From a checkpoint of a small transformer trained on Wikipedia.
Training: 424M tokens, 6109 steps.
Each number is 200 + 30 x the weight over its row's rms, rounded and kept within 0 to 999. Layers, rows and columns count from 0. The size before them is the row's rms in percent of the matrix's.

# layer 5 attention key, 256x256, rms 0.0438, rows 218-255, columns 0-127
139,259,204,219,194,212,223,149,170,195,184,175,215,210,230,246,285,221,196,207,174,218,222,184,193,179,167,222,153,253,201,206,246,163,176,195,182,224,216,180,225,177,262,207,194,207,189,125,160,197,218,175,186,184,159,227,198,207,176,226,221,228,223,196,219,200,194,189,195,167,158,216,275,246,219,212,111,201,182,255,215,219,213,209,213,227,197,193,225,208,194,229,211,231,269,178,148,150,218,237,172,180,197,206,235,194,246,217,131,194,206,198,198,191,220,156,209,197,186,202,158,225,170,198,208,195,241,206,237
123,205,191,227,221,185,236,158,214,268,176,230,202,218,221,216,110,196,132,194,173,198,245,227,190,192,201,236,179,182,257,233,238,109,202,180,198,242,234,198,206,155,236,231,171,218,225,199,222,229,163,196,202,210,202,229,223,212,247,197,238,134,170,244,178,176,189,248,152,189,203,182,177,215,217,245,198,125,153,239,191,197,176,159,238,210,201,256,204,191,209,228,135,235,218,196,183,202,201,231,223,224,227,222,212,217,238,234,183,185,226,198,179,192,229,176,242,192,214,219,238,207,247,236,198,208,200,222,198
127,204,195,225,239,177,200,231,142,198,133,182,190,228,193,217,210,192,224,214,219,216,189,216,198,183,186,209,180,213,271,214,279,227,172,154,189,181,203,187,115,275,233,183,250,197,180,220,199,216,186,192,222,204,201,194,180,190,202,221,202,237,178,165,203,223,186,326,184,165,230,200,182,177,244,183,199,205,188,220,182,204,190,210,220,228,204,234,177,193,203,160,244,211,231,227,210,201,219,146,199,203,196,126,180,201,195,207,148,184,177,97,217,155,196,208,221,211,122,191,192,163,174,182,174,215,178,201,187
141,174,221,162,198,226,191,218,220,234,212,187,263,213,248,268,178,209,187,143,170,190,206,154,207,210,202,228,195,251,184,222,232,232,197,250,183,212,185,213,247,206,193,163,207,173,199,218,247,253,164,199,215,222,216,195,202,176,243,220,189,197,198,170,153,177,260,225,189,131,204,166,223,178,185,152,252,197,280,234,193,226,262,208,195,233,173,200,230,198,212,185,258,198,233,210,154,190,167,193,174,211,231,279,186,203,199,226,176,208,194,154,250,195,181,202,188,208,156,197,209,194,220,250,172,276,166,246,204
136,182,211,224,217,233,175,200,171,177,182,210,197,185,168,259,242,202,154,168,167,206,250,214,205,215,206,264,259,200,156,210,204,171,199,152,197,179,207,190,164,124,229,211,185,239,210,186,237,182,234,216,215,228,174,181,181,202,185,200,181,200,190,241,225,213,205,199,196,195,123,223,184,234,222,199,189,224,251,179,229,186,174,173,223,178,175,225,219,227,240,226,251,251,212,229,149,221,221,182,209,192,236,252,198,174,198,164,221,196,223,118,205,227,188,203,218,198,213,232,207,210,143,175,210,195,236,198,273
135,191,203,180,217,222,153,172,181,155,215,167,231,236,179,188,148,168,242,215,189,159,180,214,127,199,137,206,239,200,152,228,246,250,234,229,164,171,239,195,243,141,161,169,233,175,213,203,172,158,203,205,278,90,245,214,195,207,192,201,175,208,198,203,186,251,160,242,162,200,222,207,243,186,183,208,200,235,268,180,206,218,151,164,171,201,196,201,138,205,214,147,178,200,177,205,174,158,236,246,174,190,144,204,217,228,147,193,242,204,202,195,180,204,234,209,232,213,190,239,180,232,190,222,211,153,201,190,176
059,226,215,274,193,233,179,162,246,185,238,199,212,249,159,214,216,245,192,204,208,196,235,179,191,227,207,113,149,226,234,194,208,225,174,185,193,190,206,176,176,269,186,178,180,203,219,249,166,248,137,193,210,243,185,212,205,210,197,226,155,161,133,138,127,204,195,206,251,151,243,217,223,182,232,221,189,260,206,275,264,199,189,199,152,146,269,173,196,196,195,177,192,156,156,218,204,172,168,202,219,268,197,168,164,209,193,257,176,201,187,164,244,181,193,207,208,202,217,206,245,158,240,179,207,199,209,165,239
056,187,197,234,221,180,205,190,219,216,197,167,220,248,192,229,123,192,205,202,195,236,141,268,248,216,222,195,161,141,209,168,240,235,202,220,228,220,210,221,255,184,244,181,178,182,188,218,231,217,237,207,213,211,232,209,174,218,190,196,238,175,191,180,163,199,186,203,212,208,211,228,198,166,214,129,234,267,202,238,245,203,233,179,207,185,241,195,192,166,172,168,241,219,224,159,183,205,173,242,211,189,234,189,202,221,180,239,172,207,150,164,183,238,195,223,173,210,184,205,208,174,202,215,206,184,224,188,206
057,202,192,202,223,239,235,211,157,218,165,223,188,120,179,228,192,160,197,220,243,158,207,244,170,130,147,174,214,173,206,215,251,200,122,223,183,214,260,206,180,225,161,202,223,211,183,171,214,207,139,137,175,239,239,207,169,248,214,183,205,213,131,236,249,227,199,219,238,157,220,172,233,176,226,160,179,173,196,175,192,190,261,151,126,180,197,235,229,247,197,232,200,200,165,233,206,232,169,194,129,244,203,139,193,202,201,223,226,215,215,213,222,210,217,193,249,229,202,205,213,229,194,216,188,205,166,181,236
073,135,256,254,197,196,167,172,194,162,206,171,218,164,172,191,192,256,218,221,188,233,225,221,223,191,200,199,134,202,215,204,185,209,191,221,224,235,235,173,187,206,223,154,169,232,225,221,204,210,220,169,212,138,196,179,189,181,197,182,207,181,268,168,159,214,232,177,205,205,242,216,195,214,150,176,207,184,206,225,272,185,167,219,199,198,267,166,105,142,202,185,227,186,183,171,185,176,191,202,297,190,205,212,168,222,198,225,215,168,175,170,160,174,178,240,192,211,203,159,166,208,198,173,233,198,278,264,119
060,253,194,195,254,200,204,241,166,221,215,250,206,188,184,187,188,207,200,174,235,203,162,221,195,167,178,185,239,143,224,177,254,243,178,212,213,170,220,243,149,247,178,199,186,209,180,203,251,154,189,233,184,222,191,202,184,217,174,172,207,186,138,160,184,190,245,144,282,160,241,200,248,219,158,186,169,182,229,203,217,198,236,162,209,156,154,229,239,215,188,221,262,167,149,209,214,194,202,168,193,312,207,158,244,139,235,203,223,223,210,179,212,180,206,195,217,238,182,175,218,237,186,195,230,200,217,241,231
068,236,209,228,191,190,197,194,192,203,217,209,234,218,204,166,161,212,185,216,195,246,218,202,196,229,230,198,160,177,189,181,227,198,186,240,229,179,223,203,258,204,194,198,209,165,235,245,173,168,130,220,176,212,203,168,198,159,238,130,185,145,199,148,183,180,199,225,194,180,244,193,175,168,213,187,216,220,235,230,216,212,234,185,158,183,252,207,211,176,207,157,112,196,215,215,249,239,156,161,184,191,178,144,181,150,204,206,224,184,171,167,282,216,160,236,190,213,146,251,159,210,202,215,196,182,217,199,140
088,184,198,198,216,173,207,207,198,231,216,212,184,168,182,195,224,260,186,243,161,238,230,275,218,223,191,218,190,257,213,247,254,203,145,199,197,190,199,179,127,193,234,142,222,225,195,200,214,220,209,191,194,232,197,182,204,222,182,213,233,243,216,173,208,220,229,216,255,149,228,198,159,232,159,211,216,154,191,198,204,208,223,198,183,179,219,199,152,217,213,238,219,142,166,239,227,232,198,200,239,203,228,192,183,197,217,215,223,212,194,154,228,192,180,263,247,243,200,175,152,225,242,193,185,223,208,243,195
070,168,204,208,194,196,217,219,209,167,227,187,204,230,265,231,164,168,196,183,188,180,189,159,188,188,206,195,130,131,224,127,204,179,196,235,215,210,261,219,279,184,163,246,122,186,220,209,227,199,154,171,197,152,184,175,190,163,245,154,155,138,220,185,153,192,174,205,175,245,223,193,218,151,226,203,230,210,217,183,192,167,199,216,194,174,196,165,243,185,211,192,161,196,219,195,169,174,174,188,187,231,152,164,171,215,187,237,177,195,211,195,236,200,222,177,147,171,188,229,208,201,168,222,212,212,232,148,153
077,158,209,214,159,238,170,166,261,233,193,194,202,220,199,176,174,284,161,224,154,206,218,208,234,165,241,245,168,136,176,235,202,217,144,239,173,219,223,200,175,191,195,197,223,195,197,232,157,211,181,173,205,260,176,189,202,157,220,180,166,169,187,208,228,146,232,203,205,204,236,181,195,198,238,244,222,128,193,244,208,198,188,181,216,219,250,213,186,151,185,190,187,243,224,199,191,218,207,210,218,159,173,158,162,254,191,191,180,176,267,185,239,197,147,240,187,206,242,180,212,233,187,163,177,219,217,219,195
080,200,222,212,190,118,221,240,193,167,236,267,182,225,221,197,185,169,222,204,170,197,195,204,169,222,225,196,178,157,185,152,207,190,148,209,186,195,220,173,258,215,188,226,179,196,222,215,193,187,147,111,205,162,167,183,200,164,233,168,195,183,235,172,156,185,264,204,196,199,252,202,259,254,231,216,236,167,217,195,195,176,193,210,237,166,177,168,238,180,226,183,194,192,225,197,211,189,186,197,243,197,190,219,189,238,233,236,180,187,184,161,227,163,234,218,129,149,187,151,199,259,177,211,173,193,205,178,195
072,175,217,222,194,220,234,206,197,177,211,198,198,225,216,188,192,171,204,176,225,181,250,205,175,200,233,234,202,143,181,132,207,149,203,201,221,204,254,194,284,242,174,272,115,188,221,198,228,180,137,171,223,160,171,214,176,186,258,167,199,127,220,201,202,177,226,205,207,242,205,188,243,192,204,253,203,197,224,187,181,157,187,199,232,176,172,150,207,161,201,135,186,206,250,226,170,205,195,190,158,216,125,182,188,194,154,220,231,168,190,181,225,197,216,194,171,184,195,198,185,214,174,254,229,225,234,193,204
090,172,198,186,213,259,151,194,202,255,195,179,191,186,180,195,271,208,192,220,187,192,235,240,236,217,207,182,193,276,182,212,201,182,232,205,199,200,172,186,153,214,245,166,250,223,195,210,170,177,198,240,178,228,262,249,238,246,198,244,192,239,184,214,227,226,181,177,229,196,167,233,163,180,186,166,190,199,167,219,215,195,224,162,188,244,217,214,179,237,197,231,198,225,165,234,210,205,219,183,220,198,239,198,247,173,217,192,178,209,193,224,181,224,161,218,281,227,230,220,234,190,255,193,196,196,212,218,193
078,261,197,174,211,162,205,246,183,169,191,186,229,162,204,261,227,119,217,179,248,203,178,172,191,217,182,193,180,259,223,188,232,163,238,149,205,166,202,235,238,167,181,224,161,185,196,193,220,167,220,239,221,215,245,214,193,245,180,218,219,232,198,244,194,209,168,164,169,176,175,192,187,148,198,206,207,243,223,170,188,197,217,254,192,177,173,179,247,209,204,251,180,124,212,211,227,212,176,194,174,212,202,174,240,177,218,188,192,217,162,222,176,174,246,161,169,184,186,286,222,163,204,222,229,232,183,185,227
090,174,202,197,215,184,260,194,171,168,194,241,194,172,159,199,209,148,219,224,226,206,216,206,212,213,165,235,144,192,155,164,254,147,167,160,223,190,212,169,298,231,176,249,161,218,207,207,209,220,177,169,242,173,216,236,192,230,213,220,234,154,251,207,197,189,251,188,218,212,237,210,213,149,208,218,207,207,236,215,180,198,222,195,180,230,171,104,177,213,224,174,185,173,204,250,205,155,176,173,290,241,232,187,185,248,156,225,193,198,156,180,185,144,204,219,216,185,211,174,161,217,179,219,219,205,199,168,201
090,173,171,231,179,164,203,199,236,192,191,213,183,177,226,229,169,193,193,197,127,216,166,177,207,198,239,214,229,205,194,155,174,218,122,173,149,191,188,158,175,187,176,235,224,176,174,240,243,211,231,215,204,236,184,194,232,173,209,239,219,198,207,220,181,193,212,224,162,195,169,183,255,195,196,175,254,161,226,194,168,189,226,134,191,204,231,208,175,214,194,183,199,247,191,156,189,191,201,246,223,155,237,228,87,225,207,264,253,221,207,189,154,216,238,221,190,182,238,201,210,211,267,176,163,181,169,203,195
095,152,195,204,210,206,152,174,193,237,220,182,224,174,189,163,275,239,198,202,190,214,182,233,218,243,177,219,152,245,161,224,192,221,164,208,209,208,170,177,156,172,221,131,282,217,192,198,183,255,242,207,123,189,209,179,201,178,199,206,190,240,186,161,198,246,208,191,208,226,204,209,177,169,261,168,143,204,169,228,211,208,232,178,231,210,231,208,145,231,228,198,157,222,160,184,223,172,206,185,227,192,287,182,186,217,207,218,153,192,210,215,219,199,148,236,203,206,241,156,181,177,227,203,186,138,151,182,161
083,175,163,226,217,150,133,171,191,235,174,205,201,200,248,226,202,221,194,224,200,221,185,148,203,215,233,181,175,179,188,233,163,170,182,147,178,228,213,213,243,221,194,159,232,179,172,194,222,182,220,216,166,254,222,135,163,140,222,193,204,210,192,191,227,142,173,164,178,155,258,169,220,246,186,187,195,187,214,187,189,206,256,190,217,211,235,160,156,204,230,164,150,258,208,206,209,147,231,329,185,182,194,181,185,174,172,216,156,162,168,181,285,230,169,229,163,209,235,179,192,192,144,235,189,192,151,193,192
129,250,196,153,238,262,205,160,157,182,200,222,195,220,206,178,219,165,184,147,230,179,209,238,218,193,224,147,175,220,142,204,186,201,211,179,195,201,223,218,212,186,171,204,206,217,206,199,166,233,193,192,197,209,211,230,184,204,211,213,148,230,252,193,222,259,182,210,205,174,168,213,175,226,157,222,184,221,193,194,237,198,241,270,205,226,137,174,258,221,250,191,205,128,208,207,167,227,221,180,259,232,221,262,208,188,228,168,178,227,198,146,172,153,191,165,233,187,174,210,204,232,246,202,241,259,191,199,202
135,193,222,182,173,160,170,233,210,208,238,200,195,203,192,231,129,173,202,194,178,233,223,203,174,195,207,175,237,234,169,185,152,196,158,178,178,245,228,212,222,176,179,239,275,225,196,159,210,191,226,197,240,269,207,202,182,134,158,213,261,208,176,195,171,185,181,246,196,196,167,191,156,178,246,181,215,209,178,183,148,192,203,199,213,217,192,172,156,209,234,178,98,191,182,167,194,151,205,183,190,176,187,231,166,227,190,208,185,201,243,212,243,167,222,202,167,199,190,186,234,260,134,194,226,190,229,203,229
131,200,213,162,195,225,233,165,238,223,261,194,175,186,253,160,229,192,204,227,195,191,166,213,181,220,204,210,209,185,129,139,219,194,178,230,197,246,225,190,208,214,188,229,163,153,231,219,197,216,183,194,233,199,201,213,225,230,175,183,265,195,204,217,210,226,202,159,183,211,189,166,184,204,166,249,221,191,151,247,185,173,253,150,256,219,192,191,191,180,189,146,239,163,176,209,244,175,180,197,206,225,219,212,199,201,286,163,137,192,194,171,206,192,238,200,196,174,197,210,200,241,147,180,217,197,184,174,232
137,211,199,220,239,231,208,189,183,165,209,204,219,211,193,177,198,227,221,135,216,186,213,240,223,197,173,191,218,224,152,209,185,150,147,179,284,159,211,221,245,225,193,191,204,240,230,210,148,173,197,199,244,227,183,214,226,220,226,184,197,181,215,200,186,239,176,217,166,226,237,220,162,194,168,185,216,243,262,247,173,253,256,217,199,181,184,188,204,205,165,172,211,187,178,208,199,199,213,188,182,191,178,245,205,165,189,218,211,166,183,185,208,174,220,185,196,206,271,235,247,205,192,206,243,188,241,157,167
124,172,203,209,220,211,216,254,231,190,182,200,214,202,163,205,226,204,210,201,200,190,165,151,187,183,139,282,195,220,215,195,269,216,182,237,184,225,211,194,164,252,157,177,186,219,180,177,208,233,196,193,205,193,217,201,218,209,198,185,194,187,214,220,217,239,192,181,208,210,224,198,207,171,180,216,168,155,272,197,224,161,239,189,191,193,220,159,188,219,197,195,157,212,184,206,245,198,198,212,216,223,240,210,181,168,251,239,198,276,168,138,223,213,189,221,202,204,235,193,174,178,239,228,228,235,188,211,124
137,201,210,219,224,156,208,172,240,227,202,219,158,201,184,185,226,215,191,228,154,214,187,188,219,182,219,219,208,200,227,165,214,181,256,163,204,213,210,170,255,198,193,209,218,220,195,162,143,243,189,193,196,215,192,175,163,180,209,225,152,131,188,206,144,219,205,235,174,177,194,167,189,149,193,196,194,211,197,217,182,263,232,161,227,212,176,155,156,155,205,219,161,222,224,213,204,220,159,257,262,198,229,115,230,210,190,200,224,201,156,205,217,187,187,212,204,183,199,172,175,217,173,218,238,240,157,176,197
138,159,202,165,199,195,218,209,177,232,197,196,215,212,187,216,189,233,200,195,146,217,187,177,167,230,206,177,240,204,90,176,189,170,204,176,186,221,204,223,186,224,244,223,232,200,184,196,165,211,196,202,145,175,234,234,209,194,250,194,215,208,195,195,186,207,157,163,186,197,177,222,175,155,201,223,189,153,216,247,125,245,167,205,174,231,237,220,220,188,175,175,213,153,174,231,217,240,148,217,193,217,216,164,147,208,233,208,265,233,229,150,250,199,199,205,164,195,218,220,169,193,140,211,189,270,261,212,169
132,196,168,231,204,166,229,214,205,198,186,182,181,151,155,189,239,168,209,200,248,210,212,202,183,181,242,218,200,214,237,209,178,186,172,147,253,199,156,211,213,217,253,151,204,174,212,172,249,206,225,227,157,212,187,193,247,185,195,186,198,179,251,196,261,270,254,107,166,165,258,218,195,204,176,197,224,164,184,172,144,190,198,159,240,162,224,194,209,192,190,105,198,161,194,169,153,245,211,220,171,193,150,196,196,186,198,186,172,191,149,281,170,220,176,197,193,216,172,200,218,203,195,241,228,248,176,224,188
136,188,197,193,201,150,218,158,235,236,199,178,197,193,208,231,212,213,222,174,185,182,145,166,212,212,202,180,217,182,202,197,117,214,189,219,171,170,194,199,180,188,182,222,211,197,186,201,201,216,157,225,311,168,200,170,172,173,205,159,229,169,206,225,245,197,157,202,168,178,201,169,195,200,217,182,211,219,218,150,186,295,157,219,213,192,199,190,204,204,196,178,221,158,195,211,212,174,212,166,251,248,172,175,174,183,241,150,206,198,200,247,204,219,223,211,180,206,116,195,192,195,232,172,130,187,200,158,247
142,263,179,175,168,224,197,225,177,186,234,211,188,185,203,210,166,182,209,212,198,206,226,210,247,201,184,175,161,245,194,219,214,221,203,242,232,152,147,202,216,185,212,182,166,231,194,164,223,194,235,192,250,124,204,172,182,176,200,162,236,231,227,189,210,155,198,203,159,161,243,195,192,146,189,191,195,183,192,207,213,212,167,153,238,197,200,194,218,236,151,155,208,227,199,190,212,248,220,195,244,181,169,184,211,170,281,216,203,239,177,162,219,196,177,166,184,209,244,225,201,160,200,158,183,226,213,167,200
138,229,175,158,229,264,219,218,236,164,222,218,226,224,212,188,201,192,235,177,265,174,178,208,197,180,177,223,245,225,221,193,189,155,220,163,194,191,161,161,205,231,184,188,246,210,201,195,239,160,189,237,235,203,183,211,199,204,188,224,169,206,212,148,227,208,172,257,139,138,229,183,200,170,137,216,137,186,236,219,187,202,206,202,205,267,271,221,203,179,146,168,163,198,187,242,182,139,197,168,294,220,215,196,204,202,198,187,166,212,179,181,259,224,175,207,190,197,235,177,206,190,190,208,168,191,181,249,205
141,170,172,138,190,222,250,215,209,145,201,203,174,181,203,217,174,175,209,161,245,202,214,185,223,164,220,160,191,245,199,158,166,275,200,185,173,199,160,177,177,206,237,197,231,170,232,193,242,219,191,201,229,168,219,189,207,203,186,184,185,235,178,232,222,216,243,196,172,158,231,217,216,199,176,212,235,246,152,205,249,262,212,217,205,165,215,188,200,214,227,253,136,203,152,155,180,151,196,233,210,244,148,167,193,192,182,189,214,187,229,177,182,208,216,223,143,202,234,179,149,257,224,178,158,170,226,233,166
142,174,190,207,188,204,192,221,167,140,214,183,226,176,224,221,248,196,191,168,228,268,195,185,219,259,209,218,178,252,178,213,220,251,154,254,197,268,160,177,215,161,151,198,187,200,205,219,166,216,211,262,198,159,189,173,135,189,195,199,168,181,205,183,193,208,192,205,183,165,208,204,242,204,204,183,123,175,228,153,216,165,202,203,236,188,165,244,207,177,229,213,168,241,231,207,224,168,128,214,198,214,203,204,181,212,176,182,230,193,239,236,210,227,215,193,226,213,271,245,178,245,220,225,191,220,166,161,226
136,211,197,174,146,222,184,139,215,257,211,213,223,154,212,173,199,184,225,148,168,195,178,218,250,191,231,220,261,214,193,188,195,219,214,211,196,227,172,181,232,329,206,206,173,204,202,197,213,165,210,195,201,246,202,180,139,205,202,226,149,210,173,178,219,271,198,275,184,215,217,188,192,168,269,195,169,189,202,226,169,230,177,141,211,175,223,166,179,191,224,196,176,206,217,230,200,196,221,205,176,167,155,282,223,224,170,198,231,177,191,224,180,237,214,196,208,196,235,202,265,177,240,184,203,151,222,250,203
121,222,233,157,197,195,212,187,190,206,138,209,221,245,209,210,233,201,229,194,164,178,167,195,163,266,200,198,239,189,262,182,166,185,163,179,183,268,216,211,207,210,237,240,215,247,243,251,220,186,227,170,279,178,181,178,214,207,240,164,208,194,185,205,255,241,186,184,203,173,198,202,193,228,159,215,226,162,143,219,178,167,168,162,211,215,214,228,198,195,194,157,199,237,203,205,182,252,253,248,200,196,233,179,189,228,164,219,219,183,241,239,208,232,242,167,184,173,211,229,236,238,189,193,189,311,186,175,204